{"num_hidden_layers": 11, "qk_norm": false, "parallel_block": false, "init_std_qkv": 0.0344, "doc_mask": true}
Each number is 128 + 24 x the weight over its row's rms, rounded and kept within 0 to 255. Layers, rows and columns count from 0. Numbers have three digits each. The size before them is the row's rms in percent of the matrix's.

# layer 3 attention output (transposed), 192x192, rms 0.0814, rows 135-191, columns 64-127
093:110134147172093105098146096173115163148137160123171127142120099121082087117117157166120123116152084133116143152123117139165107097126103115167153094109129133139125123154127125103101111119162082
097:136102130138139142132094177113134140099140120155101110124146117089155160102139110119142103142120125124132102140124156097084136136116137130110092163112125187134140149165130130155081099099111138
100:129141078105140137128120177091126093115124106151094119097127136151153169138156108094170148154119159138149103116097131135095168141143122147115102179166135141126121112086150131159148163142078153
076:141129084103163125117161102122149138106154106096141160145131136137117130154079133112099131191147143132102151101119126109178143123152150121131171132130120103094162111130137151147150132166118118
092:123142106113134146147115172083135135113147093158096101092138145128168178129144105110162122138123162137168096107104138125096146160130145141105088159151120164150163121128137122140125128105087165
081:103170125162113138158128131168098145132139161149137116095166147128073091119121187162159113127092111153160118151119123155138101113118107119182139121092134132133156180123073120110125144119139120
101:120129132139117127139151106145140135151144166105138118135106119109107122117155091139090113097116062146133132112132125104159117104084129117163122075111136121152123117152127130116113093121155146
099:145111159168158143133113143131128146111181123112128141157139130102150099117126108163113071126119090121102125135142144097138128150133151112101081105101114129112117125138100138118096084105147116
112:129175077109099139125141143117120112127105114142135107115130106164119170139173125096170181143148148142154104114085144137128157113151114123146162165145139144136135122123150099123160160151115123
090:151121130144123148128126099163143118119141108108130115100087175104127137115140117105102123110126129139125098142148146112162150111089135131126124122095134111134157118167100113132116109133147150
084:129143187148085196124095120116080111140107110102148126117101163097151118156151099121128138116134153170130144096163153090149123133114164109111116093104102128113157110132140137131124159168163149
091:171072108091138139143142151114104100117090097107099166123099140128121167153112117085122124172133158119082094143107142108130150110114134128107134132126129129095112126145125130177155185137136118
089:124101141136143084125100170124149136127161127130085109113179145128141146086143147161146112164116130124146099116113114131118144133099126131123106106151121130110139148127098145149112113105088152
093:150103151110154122127128143141134107109118113152084124110143128104166147130133149122143104140121142140149117147151141118096099148107158144111086133159104128118138142104100156149113135121101155
069:080132128121134137105140132167187126150113154093129112151155105166134151112159100134132161088137122157171133109116129155129158123095090144117116118123108099118105125116127116097140160161136097
103:130111173115162131133111150122146114118132107124100138124117152135172146113143106128107123101110126100125142140155108125103115133097154172081093139127138117128121113099108176141122123140109157
092:139126124123156132159126163110159119105119124145100118111164127113164156137120104131145124109115137101104108121151132144105145141128151144142075135154133114135112139110090108150090097120107154
128:123159068119117161127134164101119091127158099143122111113113132153153179113183121108178149148140149162162110115090145119119157131148129147106125194159127151134137099107147121146142166121084132
077:128091144136133117125142118167116126133173152107169169155074143155113113090141117152105110134141115117108115145139135135168141111136140136117106094110129127132116111136153159113068126111116114
085:129117164084130137152140116133128133152117131094143107117149155128125110166148109135111104128123149129148106062106111130152144158117140145131114111139094121119094139113112099124145180139136108
075:140139098126106112141126112120154155153076117168135144130147086125115143178154120122178153093130110120154135154120168167096099137125098147146134161122126113142115106128128123102130089131149116
098:130079144148146099126121109149112166138119161125120144158124115094109083112101129150057104120126077086085148170160114089137118099090131110153105062084128131128135140156113164138105103126143115
079:130093047128147134105150152118109120144137151159084120161119144153157147109132114148131103166142099080081153139166117123127131145155140103111139151145123119130125147160164159137073094127120086
095:135154126149120126126120140123179139131151122148132113119182126108141115111121108137129128100108130128192109144130136147105126134137137158119104156150118131157141135111096123125102080111110158
088:136131108110134120121121135103118116128074133190117109108160072132124137144136172127168144108131125125194166160162123159098128120127132127129129144149123130149155139091138139127137153155076126
092:147168162131098141095114133127121123177145173174103083120135128099147096122096134092149164137166136156098122111078155128113153128113152148088120097094111154141192116108155134130194135136148165
093:129079100131114156162122131097104137131124138098159125092151104141155178107150156164115125127081154165119135120132134160104121135114181110113095133152121172126098131103114099124143174137119137
102:110076112119103108159101178143071100102138128101130097128111162147134126115156134142128122149124161137126199125140121113138098161151125115161131114150113133146090095154121121133107130157144066
089:116140164105169115125119110089113123120141100131140152142153135147116153160110144131145138117145093134093099141119101170120124124157126151070141156141135128111110094109117168131140119148137120
089:121188178120162169108097113133148172143161103115130118101154133123083116121087136121138131141120109155108111096121108124151111142149137153143191158101158120126162121132134117088117139119129171
118:166086131147116117130107133096115139191124118159119132151153149100174080162116148100109151092148138116095122108144145110107160167160153160146133125145111138138168130093128116112183107131141129
099:123125140126132146133114178149093118124119104108146154128148134079187129143140116148150174104114135157144185167152154132130132147142112111154140116142085094085114118155085098121137107174163148
095:129113145175128136110093108143145125120136128141151134129128158124127163146109111087135142095149126125117134130062128130122092111129098143140140086119147139135195136100139149122167147108118111
099:112135097152138115110130120127107112153123147148126169134141108138096107157133124098104120155167121150114125172085122149106158134162153163064118143123092141133176125120137118132148168132147113
118:082099134159127080107158144135108105110096197105144167134115102107105089111161129125145139183122119135142123161125169142123128109108150159099074152106103126127130169157148055173135121142135162
109:125131121130106117116124152128102083134149100150112117136171142144147134188116120122169117123152168095158113135147109124112154142123170093101110123108071159079184113132137136154167114108124120
118:144125168088125146100116156106142140080159130124132083136117157152085133124115145157115099146107123105129140107127134077172115131089107136168134146151190111159087108147128202086092096096112150
108:140161185113141169118113144128167167100121109135106052114100146156089150114082152139123116116115142095130137118120124113151111133094080119159128129147181117152085083159138185127103109097108114
118:133131092158085121157160113134119108191096130118110158142138117120168122091168119109137181099135126135122115135130138159127167113147180127116146122135078154107165166098121041172132142146120135
101:145122135142131129140149102149138134127084142137135136117087081134116155093123135136137122134131148107127135151142111165085100133097084106118084124122143118136097155133155078143116185139154146
109:139090097125109080171120132104096138128096107103129120122113144135161119091173158162111161142164152153095174134127157137097140161145100146154153148178132136141087129130100088132137145177111119
108:147110123156130135124106133115109123168154090168119115141170149123138113173122149106103139095170128152108134131113117114104135148147145123102138122138100164134191093086127148096167146122152106
103:102113142102115116142123080137130109121073117106107089141100124168108137108137136114131136126160144081126149117121165114140129119110100111143115098154144113155128111152175120159109118115120100
118:142135163087120131130115174131103172142132095093107084118130142129110122093145155164136141169116138120099160119117170102167124123122099152163151141143157132153048095165138133106095116162129148
097:163151220129158207103116144123104159152138113142100120126129128120119136152082116132170137089098148094143131122130104131140133124138082098107124081124145088082075112135133146144136124167145140
092:108132146138134147105106118092125160125110126140124123095146147146083130106121125074108091115147100142097117125082127141131115119155127159125134158109161135160171118140101127128180116102141104
117:144126153118095137153113177105092108132132115113154087144107122156108127130137185149111153095141107124091143113110127113121129135158126120152100148136145165148099130121179131126140103177116100
094:125186128112146175122121107145176156137133105148114109105131125140111147094078121150130128106136099141142118090123086122152125125131085109159162102130113111099146093120109147140142153123153109
108:134150059126100134168162114121166119143117082117098077068140112143166097119152147142083135147142145120126126141179136130130137136145151089145191122154109128136134127145132148125111111135100120
109:126161143127102083130177142117137127111125140137126108106125104131131087115124137136124093064120147111141097127140080146119119149143168096108142161105115152132135160115169136125116086099130152
086:106123128104114135111146113199144094102086115149083157145103117126132121135107102110161086106121137117160099129168069126119115129101158082105112097128126137116145129156129152135120170100171114
104:143127103138126118138130106116135158158120100110122168116194100106149098159166122125137146164109121165140152154168150153123148107161151171107131134113093134112151133153115090124158123121126094
101:150148116133114160139145114109140136129129191111132143135103127134125139117114110107161124170099140123103118139096167124123121128117108119066107103107184124150098185107150143138133145173115166
120:101127076160107093153163097137110086143093130115122168117134121135151106136163122095131155094153145143143119153135118169097154132175162105083142130108087150104186155124109070183130117151147108
088:126111096129084142169105142100169137084108110102130075111106113193125141107149146132084171142139098149073154159105129144152089105147106132163141158140163132140122124128128140130156157146101115
110:115087153140152135113124137138100154135096157112123141156086119129106127059135133127148137139154118104093148117115151122136136146130098122148121113160143099134084134124134108151112134165131168
090:148139150083153142141126100140123175167123116149106134147137130192099138126134108126119085107139129089121120068123111122155132117133117175150110133132172102132072131151160140111084137110121114
# layer 3 attention value, 192x192, rms 0.0859, rows 136-191, columns 64-127
103:133166130148144148146147102143143158134110147136119127127194191149124140134171133115139152145130102109126102121128124139146150101133126133148130148087115151140179125137137168187152139171105125
086:138126145149131106151131085115143184103146120128163144079149113148142119136124151152097129143156100125124101134134106121132107107080138099103109118105083128114150118182147071163125127156108111
085:158120117137111138113136163138117131152102146134145148162113129125124130128147138133114094141113165119156135168120114173127131104091116116117145184139106097138110154110150114114157154174107141
081:141118116155137130121127108156120166108090151111166094133141151128127089144129134118105162143147095099095111143169156111124128085115116128124115130116100134133175143158121128181162110156117105
093:104106137127105165156120122119133138158118135109136157133086136139146144139133134143107164106154134123090138116081163101125141117163147122188127085171136133092081111102099180111117130091111105
102:130114142124117121102128082130078111126163080163125131141161175122125153108121123143175109156116128161123127102098134136148139132175137156143177134115128167143115102120100101143128149089149115
097:123136129155111140137145110128146117127109121141112102148145162130121123133156121126120152133100117105133131125157126118145152171150130135150171172119153139155135123137137182127162103089105142
102:132117145111137131133072145100107147142136134094151169104119137094099118106089145136129129144119143154086144136097102101097081136093156128096102071104106145124109122108120103133129136105133136
097:087129123146114134128144105159099125170172126135063106117161104109096164111106155110167084148125098123180126126151090160144134134102115130148147124111130135139117119100165136123159145160133141
090:128152105164170090139132114168142123101134135144118140092181067126105121153123096129140127111099062111147138122173118160134110126134134135139143165108110125135123124137122120081146111091089137
100:120169114123132119127147142158148132124179127153173140119179119138110124111182130106124120133122129122180124126152087159147114125107134090104112138105133116121135135119162121087142111177104135
094:123098125146152138156152094132144150122149133164146133141102147145131127145185164120108147133121116060133106154167143144118148068128124124156124150118130156133140140159125143164112121148118111
095:131123135148134123119181072157171111133142147166136104120152144152143092115172147131087134122149087116146120108120165184162154059115092111156139131133134127111154162163148143177138083145116114
078:114111121103100106150096133124082173139125144115141123142100119108108126161124134123185108133100100123102137108143111146138105129161123119144153078116141164143138137149129095160116124099143174
104:140149121153124116127160097163134137125105142172119083135124099124131133132154139130124090115135116118162109120149153170155142130145106112137110147128123136153168119191165076150100109138120124
092:132119137138158132133153078101116131142119150117138088115131162120126106117134107160111097147136067151145096090127120103152152101140129091121141142133119174154174094161138115138138109129130145
122:143127139136103096154084104138147170115101138107151156142150124099093096149108142125120148135156125112085140172121132129110089119080128145125115096067101176102172124178122122163142105134155105
087:133109135145111110163107165131145140110165089132091098090111103145126144125152114140091088131108093091137142134131101189133130179089133115077150127176150138128112136126100138156143118143151135
093:140144129105125081106116128100125140120126137108183161124061106145125104113114135139118165111138080136118144149108151116117124089133161125150160143110133115139139121152094119131147114063106168
084:079117137117143109108131150130118097110123128101073119136146148093133118094086099127140109102141159174110166107147095108117120176141128102117101132133100149138133098095114102098110149098143113
089:124146119153135171119169127156117075133143142179127149109158151179126154135165131121178101133132123120177102084111121155157162142160089142149142173128122121106105139113123118127151147138126144
091:140124139140127150176142157138151150128152155157166131134152135144106155102068115132105149133124115104121125135121106116157154089099121087142123117119121165123127127104074143157177124167146121
105:120077143131115152135130074143113162125085156124103110153094177108126120148127147130134153142159129107120127126163153104138149124158107132161121100118113173148144122144146156154120117101124115
090:111120139114148130109116103154119136143132154079134145130149164129102110131110100140120130129147157143097117054108113098119091125113105169146092103137113168115113103113149052144126090090181097
094:121098118133121103153139159086143144137146101178123135142142144139134113136077099133085124127108134146170107131137109120125128153102133124134147152151103087136140087120115122136112164114076132
092:162144143133145143117132117144125160116132109123143042166092136136128103150153138126121109136166105131133139132100128120155144107140085175106053107163104119100114115127153185163091072131133126
105:111109160143144122089123143139136142107143148135116133148090136121134114060140094120130087122166140143103112130146145170142170118116124142106119152190157219117129135164182116143149128137126116
094:158130147143110171107128130131154133143112123125115116087113113137141108139139110123099155108112165124140120127145104100100160166130100119110095099123136167169160149099131152165093127131157130
096:114129136121121127144098140111131126110062162142154118154151112140128159157125141122105139120125159115129102095167137119108150147090127106139138136109140111138093128126095133155105147161170140
116:103116124133129083148157094143135132127103147124088154118092108126148107163151123140162128093081079113140101128103145119104187117113124115114101123134140160147123122099114135151093169106135097
105:116095160145090121137103107141114127083118141113113115135092115124103162088155160137144088116145162138140117086087122156127105151118110134129133143153132163100097142081147137148155155113113122
097:140137124141110144174123114098112139134126095141058171113121116146104110141113153138100102116132097119127127145115140133134090148128134127097109125103106073111129141110117145122132169132126113
103:127113126136125143152128126149152107163123110116092123129098145115152123128154077119144179159081137084139129107157125125106162130123125148165096137146108113122161167163154130145126160140131115
116:136120115106114146130095153120114083185122079142119108167147108157138146131155111100168131179125159129154134113107117176114148129128129120157162146137119114127128158116133140127120144125108118
111:117143145114123102163136139140140141111121145158111118110091163105126134086149174130105142140129127130130094145074116154125099088103119106116107171130127118147167099098104136163114119103089087
119:104182140152152140108179147103108155104142113132202137131127121107145121116099105127137160138165116178129118150164162138108144119186147146136152129095132155110121106182113143107163115137124121
110:132159132135145135107165131111121130119164131141191138110162127118141123123095112118115120141162096149127106133187124106140103097155129106112152093100119136120104096174105153089155091132140133
119:131087111100110068130090133155133141141139150123095103112118113129148126146142177121128091119098141125123133119081117124120113131093124121117077155189126125143157133107145098129091116097106135
101:162135134124133157122087113124132083148162107116137126128160109163124122151137110101107107141121136106103145084103136106156084142162113133144168096138117091112110125108144133103090079141125138
112:116125133140118144081102126154157136140128143097096097152094105153110131143184135120115085094133105130136149099161107122102152157123121175131081117160159197137110132092157132133101103132142143
106:111129131150119096157155074128156149094131145155105122093109134126145101111129119150139166090100126112128098132131139103095177125122108160116090127149142173139109140150115145165122161135139125
106:170143107127158111115141131146113092120168157133143146122162112100154089097110152128112095115096096166074140136141086130155080129148121116140121128105171150122143096122173149107143114127114105
118:111118152162157153104165141127121133123116134098221079149137115110109133138129089126150139112135151155138103086162134149122161187116125156138153137144121185107100128146146182111141126156124146
097:129112156166088147157114096098124087135135115122134146128151118161099132098117136140116132112126138134129091129114103082155111135150128111132128108118106117138105140051118119131165134091111110
097:126130120109120131160132146122170118162121147174097145183085128085157084130116112126109181133111137122134139129179097134102154111135122145099091094136139118181138156148144106113120199154117102
124:091139122156167135092160125121138121126119116115112103109122131135111137102166081136161143120117106142096100140145148109087208111137122184099095144134156158104096128124117164165129134090135114
098:135070109118107136121153145121120133096156135132143141116131150136125122153128143137079142115193129136136133126138176124143123104103127098128111138122142098144092135146112039123137142167107162
108:149092117129160124091124112160142160117092185120154105139084145119125135160099134126131110123148120119121135128139149107123119144101121125119115135132153112158138087160116095143153107133138158
117:098167131112165115096138182133120125112109179109090130108111136134094126139098121121142129134140146114111150142168118132114127079119128125145158161145102098163161099122091080121110113135092129
093:121148135108142092165118118116146118109145167151118146121159142127122106102105137118116126124120122109105149128075139139176087108117167106155137123108141096094122115127115080108135114150090096
106:139122122132102133152124121133129105138076146138127104142080108110123120129145102141166196150122156091143128130106158159102160184110110140101119151118146134108143163066155133153118171151157116
102:163119103141162152148068127122147103148110069103131126133183153143132127162081096098101106152126131140169132126122122108133098145143157152135169076137090081091110140104156138099132122097122142
117:159099110095123104121091123160163127118115174116069137126122115134141113110147147120121106127104140116120139114099117118133121109112134127131098165169160116149158143100132073136141136127119125
091:134125130158140147103087119130138140179126134135123113124105111121133153129116112111142060143170089133145127117151145135145164170126112136088106072152157109103108158141150142151130133136162109
112:136093114125105129126112089105134114156136100108138127185168121139163112161098140129076081102094135157117138100136109139132094132113118139163107084127120163106113119144156144086134137105093118
099:116147113125163148128166139121164078163088113091159131179163110105096119109101124130112174099090142142083127152175128107122112120087111123187131130127130128128105102109113157082110103126147145
# layer 3 attention query, 192x192, rms 0.113, rows 160-191, columns 64-127
128:139140110177153109151145165143150147118086140142123151102129109100139114124164174119184130126137130119155135113138128176133179135112151114084140152116144132101155106116072131157095145141135162
089:121164151146173086148118088093122106111104129135151104138112116162085129126092112153148128134103092134112135162117139145143176100098093116117131090160126111114146146112190136089167139146111109
087:133082117108126157125112109179121082143082136126188148098107129102154131158190110094150131105135113094133139121149137088112154115090140114122133122128150149145119081105092125174138123102167136
090:097143151115163155117068099095101130139103132122109096160143136104172133136083082136109116127140143126106145131152101126071121193145134148132119123090142141141096135113099119119138152137195171
091:087167102096123122147102136151104128174112162133130101199127139132127154139123099160127161159107158143111128131106104137114132145126083117107123160074092112120140152153141105116121128152143143
118:164115131127107120131133118170168114142139101097123139107135121101154102112178170082148119099115147135154162160106110128108115126142203125111137135178134175124120107129112160135123135109131147
104:162125094122156115176122129146088108115117119148129151146114107119087129110122107166115147114114128118129088125117126147127166110133121100155135146132137110152169163121152113115127133134112092
108:138141120145153116092138131121120101136142116116151160130120143113093108106135131173126111164117132094142151088149126115175123134083117121097136105139128126153153112126136132103120145151119166
104:160136158127157145107170156123115122098141118188101132170098130152128170134114162111116148125149106090135123119116096143092134140121140134173125142134115141129117143139122142124086102105139095
105:125108135142102156098140156129098106150139117095122113084096094146103149132142118166146100122136094126157141110118132122133119123132123110108131144130149125135135150185104126102109091171140145
087:135120171139166149096119128091128138115150093135148147122110126113117092141120150117121097112130122117091146129148142142111105107113076124150163126127123131166142146136135067147081114103155145
113:155139120139128098176130115154128124090139120179119165171150099144110145155156143112145149115144115095141100140125091171125151108125156101169177139120102105141191154113106088137111132129123091
089:132143135146140098119103097123151127112123125145164124158123124149126113147132147146143122147143095146145102113135152154150124088067125128120120126165120141119137138110161094095134128111122106
116:106103116088135121143084081105113120153129146132120106180153135169134155149128100157119127149101145136111123108114093124116117134144111135159146109153098108134121153155141120074153135147111096
108:188126136159119092169193140149156125086144110155118177112134093115112113102173155106175119136140121147160130146112128149175105080141167117091153120128123125095156106122128155147119144126095146
099:118128104113133109144104096129124152145104130086149129110121110136124098169171105168134128154142125083106119100129131124148152123120097170140126069144160141133149110147159096157141142157194084
112:077143130100121184132112111093092131099128163117158097136147139172101148140109080163088131146136111125094120133140095143128136119146063137156133134089118112126126148154102111134157109136140092
091:122141099104112128138133115176113138168104187096150098158149135151109132171160104171122134153109137123107119116107137129121129139106060135122130110109102116131122140156180108141168150134154118
101:139132151144100110200131159120110140103134128173093149139181141129126150117104143118129149123140107183170120146134087139147110092122136131141108145130118107109137122110115111132127142138128126
089:128131132123172148103089088133118120079106104111169155158149120121132139170135162097104126115147102139096158094113145126118154129131126128142161134077115137172163135139115069144158135121086129
105:126144120138113081196107142144131145151109090129108114120150092097147114151139146082148173092140127136128124178105121181081125099133183104147150159123116141151152143145129104139125128132119120
103:152138095153129094211120132145110120097119103158103148160140105118112125133138141125116174122133152124135100151144121163128149103138176099117164155112118121143173154116109129121162128151106099
108:079103140135084120182129136145167154147114150088063073124111143157123121128156108135137135149101118125125139142096150100130113133110152189077113120124138097129121111127111153138140168122120117
095:112118185126136145098121103119158132107120138110153134105081142094178123126107109099112109105110117148094156094133179112103101127099066141125102110121116126125103125126129105142126127123138134
096:178123094188152141122102131151118113153099092137176134133162124151145134131135145149135121120138123090117128106166084107161107123088086155140165147111121124132152142105128127107112185110118123
094:086155108165101126189123176085141150162107121160085065123131127146162110146129165130145153118118134093119111155130119156103153127084143113160152149147132162137155172121102128171128126133175129
102:154168072138111105164129129190123129117122129171117153189169114141141151146142129128107170130130152120154098137156108155152153136142175103167164157103121136112178137109101132122147175117110104
096:074107149079123122087124137118133118153132198096121096090090158142112105106125092141130112161104111103141135123102156082143111129113082161100055084145141136103080105099108163131119168122125098
098:064106170119116144138113133119152119141094132141153117116102171097167133096116127139096123142125150121093124106173148124152098105096057169135091108124119115111133146155154110138116109131136133
110:086111147100131166090135092119130132088147158090129147132070128115099121142134130135125122150112094121092147071098154077143140110128104154106144101122159114141138137134133123136141112141126189
093:121104134132113120173092152101127093106137111149111110142120144137106153106111115135121151132135134093147131154144076123157155085137141141088133090153134079165143135081093150098133175126117084
088:152172082095119124169149126137162158116124154105122114193179097144119157154154136129132164138165139153140109108123098137148183160148174129132157128117149144107163132129127141129155120106104130
# layer 3 attention key, 192x192, rms 0.114, rows 160-191, columns 64-127
122:114127099080134117088127112092133107127177104143151110140086111149131138119114090098145116156121121142114161130131107150119100147151126172157162108099116105180087156147163137102158129072102115
114:138125135169097146152147170150153165118113160113132135114159177125154111134151180118103131111148156140142093127116150109122118113110158094087141163141140169090138094142098134155095141152176148
092:124130138096143087106134127117136145133158105136145107133130135115151092136132131121127139135121116149132146128072151180064085104126162140155124091118124128133122162136125118127098138092088132
093:140114187108169123079138147135145145129106096146125128128121087103119107120130124069157108144099164105105167150115114159100090087123121116140117117137117101138144149126131092133133131107103147
121:105132105119151159087113116112118094136133076148115139139081088138118123147144127120171111174105103090118181117165127147107141151136110136161144097160124109158111157135141106105136142095067109
090:156120120166118132120154153146152140135142100142134130100161119156170114159161136093131107146131190149144144098158107134142089123120145129086157090128128124111144128132115102147111128133142141
095:145162099161098141154133122136117118104133134100165143122125090144135140141165115176167135139123089085147117134144163135093150192130129131113154132114136139142131129139109147140112104166152126
099:118141103129133132118134145122136104140140095105113177152095132147087149095099185144160149113134104145132084133123153132140136132184174106140146146132102152160155090148089159118139123086124116
099:134138148130137147140103103155174134106114169122107117133103144130164078135094125075132121130108122114164157122141097115129104129108110143100121189134144118149145106151123063138064116175132108
101:105131126108113138097127177108136149146186102091115135135130164137094135139132205128092145130125135110122104143103154125149122094159166072158127127168128159159157121114111109134119099097111140
088:116145144107156162123134132105137146148123146098104080100167175119142116100096173115097133144128158144104144144117086120181101100101124138141126098123149122108152132127147102105165114103092153
101:153142140176133150152133130171144120106117138159132152121102061137159110197138100124189106108156068118147180108150129151083143128121127119131152149123129102148145148132120108133099090146110106
098:148122134137121096143124205134149147142101137143160152140150119109152126127146170139099145096135125125108099119107131135132121110101136122117146129143146120105143098132125153140120145146154148
092:127126164125110165099141109139140100058132113117091128099135113156070113110140113120132131168156177133123105134142108111139154129137104118136114157156137118138140136123166113138130138135136136
109:128115127160105166125154145175153145137123155123163127131157153139148105159126149152099154086167141162138099114126171102120152145111150123105132141100163156087130107120117126152112123144156141
092:096140132097153128096136145112114119142157129124092127152130116118123143122106104155107129170124113141121146120096112137133096130140108124156126075112095114149104161139157126094117140084087123
082:109131150091159128104127101103100096117146126108129100137107168109097134111096124166112139121142081110092124107091151120111147120130091093154076123131138106135101134141137128126140131095109090
125:112138094119120147111102109117068108148161083105130116109076120169052145145145086170131113168122106124130115131126121164127115177145100122150124110156090110131101157136132137104148119105103104
101:149138153177143103158155145149158117115103136157152143146121065123123126143131144122185083100159115116143172138146150148076152119120157139108179147128168124127144110129116120152080111126143110
093:156145128165178117136116120136153122087117131186097157123129082095134088137144138128140104084134105131096123137109101172137130144094161121112129144091101104101160163147125108137150111144112130
107:158133128154163131145110175155113139131122120182134131126126070175142121195148146141142108151141134081122169108159129148077127136110097120167192094107143127111146151096129118125132078144120128
101:155157139183135120156148126158126136125110112151153146129108065146130125176137121140183121121159098101151149118139184156082157153138106130131175141118144117117121142136118122143104114160126109
108:109083122126124145120137137125158161142140124091123138116119127167070143104125082130095142123131147117154102108122172128126133127116137160142151095155135154118087183100103182121132135107174146
096:121093147103135140076140115106147140137109131106113106127159172092167104087110138113094140165104159151110122158118078107180116109107109124104106107146122126110132131098116112110186165106112161
099:132160138153139162143150115122130111092108114098081152169157141171114104071113131130141146124141144111093111121160163144111112123147176085114122170113136157144120143139144138129081179137110131
094:141122146138149133131115151156109146152143112110122114117140136174080093144096070132119135151148143101118152153160173115105116124150137134147191123144150133126115144086143109118111110153108120
103:156152125168140129154141118157109124109113132136143126152096063144132110171129105119190129107124112128121141108166168164063140158157122126145155155120131114155117131149142115140101113149123096
095:111100128088117094093104138115126114172112130115122120118136122122121133085135116113091155111085144145134089129107113120150129099130123139093095104161130153129122133102100157115146170128139138
096:113118148100153103093127098101112157136137126129113124129150170136105130079114090122098155132126188155142127158110149098159135107133103150119100120153129094115121131111152128096165175103134147
101:103109134117122122091133141129129136157115108084129131144120153086112127116115160133112128098114119142128091150072130119192138110120145136104098071140098141135143127128120144097172124086137131
086:106138147174134122149135151152131157117135163113142145126135132154104139123132114152113129104145107116188128113119167129121127140102119107132159150138150143148132158142091130151095158137111127
086:131155082139104112175122121144133148087166127123124140134106119102113136191127104169159129090151126119140113104151171112108154152122142122175113135116112097138118137164187142157098121136147089
# layer 3 MLP gate, 448x192, rms 0.115, rows 0-12, columns 64-127
099:123139118124110145134138104112123111100114121116146128110109119128099123124165196160141117117130105115138119112138197152131144125078114143129149126130130137138113164119109151126112115133069084
090:116109113143114093092159108156140155112141171121196089125085157180128118105139111129099126129108104128125113173137162115131144117087112122147149124132052119081147141127161135091130111123080122
105:108169106124095074117114100174165171094088164104120146102138102145148093130133115130139153134156127126136111153106082134149159154151125069090130152135113120114163128136112174170128121161165117
100:140109145149162115111174123157207130106123124109147137140111145106092138145126141127127142141092107132131101096066137119145154142102166119165103080120106130129163174143116100165111095115142083
105:193143134103105154121150146145099159155113136117156130115100147150146115153141103146114118146112070143133125110116078181119164140119141092161144125138128127128134122117147124101106093138116097
112:144110099139113125135144094108122170104106123146093135144125128179118081114108153161111118127099124129124115119130124152128152155101085117129144135102175126136143122164118158137129147133154135
099:099165111127137135113075149165165150128128134110091156098140129122107191103124125156109098178119146122140123137154116157098136139134159153100117156136108167128140158155113139136164149168150169
108:135143100118127141098112115098116144128141116159095099127189126156131158159110153131150107117137114117131117124138109103116145126083130098158117093125160127140142145133137119145147085179130130
105:138120107124122098127139142133137161090130178151109138119140084158123155080155159168164161131128120061150137167077123148113108144137158147111157126151105131083176163129109172121117167161154147
092:150124149111136113126159096099076128137085143121158112116097139151118144123095107156126157173121129138129096184151083106120091110108071132139094104097102131123082138117144087143197126099112093
097:101134096165107087144170121149090164124145148153110145150141142154097130132099131180110110115134152099138110137146139166113096159126135142097145125116155084129151138109114149123140104157090156
104:114144130109146134164138119120103149134163134120148123160146144154107163117149111128103154134140156153161122155164143145159125103134095079138156157121108101102119095180172136083110161127145129
096:138140117113161150156171164125166171075140159129122101164086136123129127161094131155120144133134151102144127127118120137123109127084108128131185175122103106101184181117139131095123128132102092
# layer 3 MLP up, 448x192, rms 0.107, rows 0-11, columns 64-127
099:156142104128073109131138128075123128128136137160138109179116135126166085120146098098106133153126133134089146115135144166112122133151092140101147145123071097099123118122121124093098134128097109
092:076137095108137152173083139115123129161143099183084139113150112162121158155113125127146158139107181107153106075118117155123065126093128112091099133115159128160157149103136121161153163132180092
101:132161152147129146092155106142147153119100160098114138149139110111155096149148162154114135126089109077105119191142082109179104119176140131084127110144118159155136120113181142151076170103145134
097:140113152145116122127150166120123179126150131130143086131133122144152133129158156147124139085075148124111089121101177137154130088096158142109168150103133112109193165125126152115125132169111119
101:141139156148134103134141093128121152102129105138151156116133166159116116154146176139088152146135136155109153150123133118086078157126134137137101198102143129086130130142115107125133112177127135
107:129155163160165125143100089142155113136103166121120144122184132123112159128139139149146106087133146151093142155134168099183126126137138170137135128155129118105143132165127160120123162115106161
099:122127149163127100136150126167096170107091094134070117132119109092139091131114092122113137138153119118136137094112118149089134159107147121132138114098110123101123107141130152124136150143141137
105:126125135132133144140077109107111115113118131086150160156129131163122080113156106132111090096110095080085121143128104119155142094153103151142118167141091115153134109161123129146144142116112141
105:126134138127111125143134076139115120129125101121106111155119109099124158135135130156126159094182124126136104095154161145142150084129110127128156177128101154100117158133101118150143138124095117
094:151127111138103121126152085101115067132144147107139139139099166102105135128158116163130163142106097087119153175129140121120108115130119136165093122119134078119120104174141132129132107153184127
094:108136147137129136128143106132123132105152072120107103065104139145092134141131143119101150132150096158094119082112148167126132163087162141140142091100121114151099103150121131148135087120125143
103:167089103111067151109119132097090120143125138173107122147104164128125121158141098126130110094128154132133138097163125108106131107140131117106143120172159137132157148128130088097128185084111130
# layer 3 MLP down (transposed), 448x192, rms 0.103, rows 0-11, columns 64-127
100:101115136106115119114131110081126159102143090117114090081113140137109125082083119168140119113129125121146120118096145125101127118177162114156134091123146186120118147123129156104144157119095119
092:125117151133118097106136160148151126112149156156148101077116125106123168158150157131094137159100133089125081100102111144170120178091110127126083105143097095124170136109143124149091157138094129
101:145125131124123113140118149162124124116144137119163094105167154128154115124134065149141119122131125149149112154125091089112166082114122141125163127123126171098104110116121075168152110107128148
095:160100120135131146130140124132136075144141141085120134094130141122106107128112150076131114166142115146121158153142108127118120125092102128137129107153141117091138137071145161128148120069129099
100:131092112119161128147139133112146063129110146152127148164136115113120120145125169080143128122106135126143097150144168156103114102150141121117109137127142088158179096101102129070115144074109121
106:073124092116127149141099136135160138104121130099098188110138142127073127090143094150112107128102132132134163147113159146149123135138140097141161130096086100158157109122170128119107104182055106
100:115104113092103123134165101106128100123116114164163139130120134090133112102113167141166138083162124088151127111143160144091111134156136132111153148170149130166115130135154129106126147165139158
103:106107118123142113139161112134166091149147137117119164118071116115117085110150137166108150121159164086141124086115138156141170111068159128129150106137113104136137133103152114112084110115131107
104:141057166096140093159152094091150151103103165108129134088180128121135140122118110108095160174139128111130152155145146110142124159137154143131165179143163139129135112097152134155106154140153128
097:134176138145111155145133142145070126102157124128173112148192115147172133157133140105127158118109123165108196114131148082141118115169102106100131122136104105125140163138102151120123120139147156
095:114101071161128114135107123140183174133181099092141140152125075146153143134113127154103093106151116109083142166141136128137169142109118148090142115167114100152109127125139085119116122109130096
102:115104168095101089158152109156110099110133134119132111109085123148124164167148135160182127129097166143124109111135149102138128119178104123112123121173140107169132132143130118141134166122085091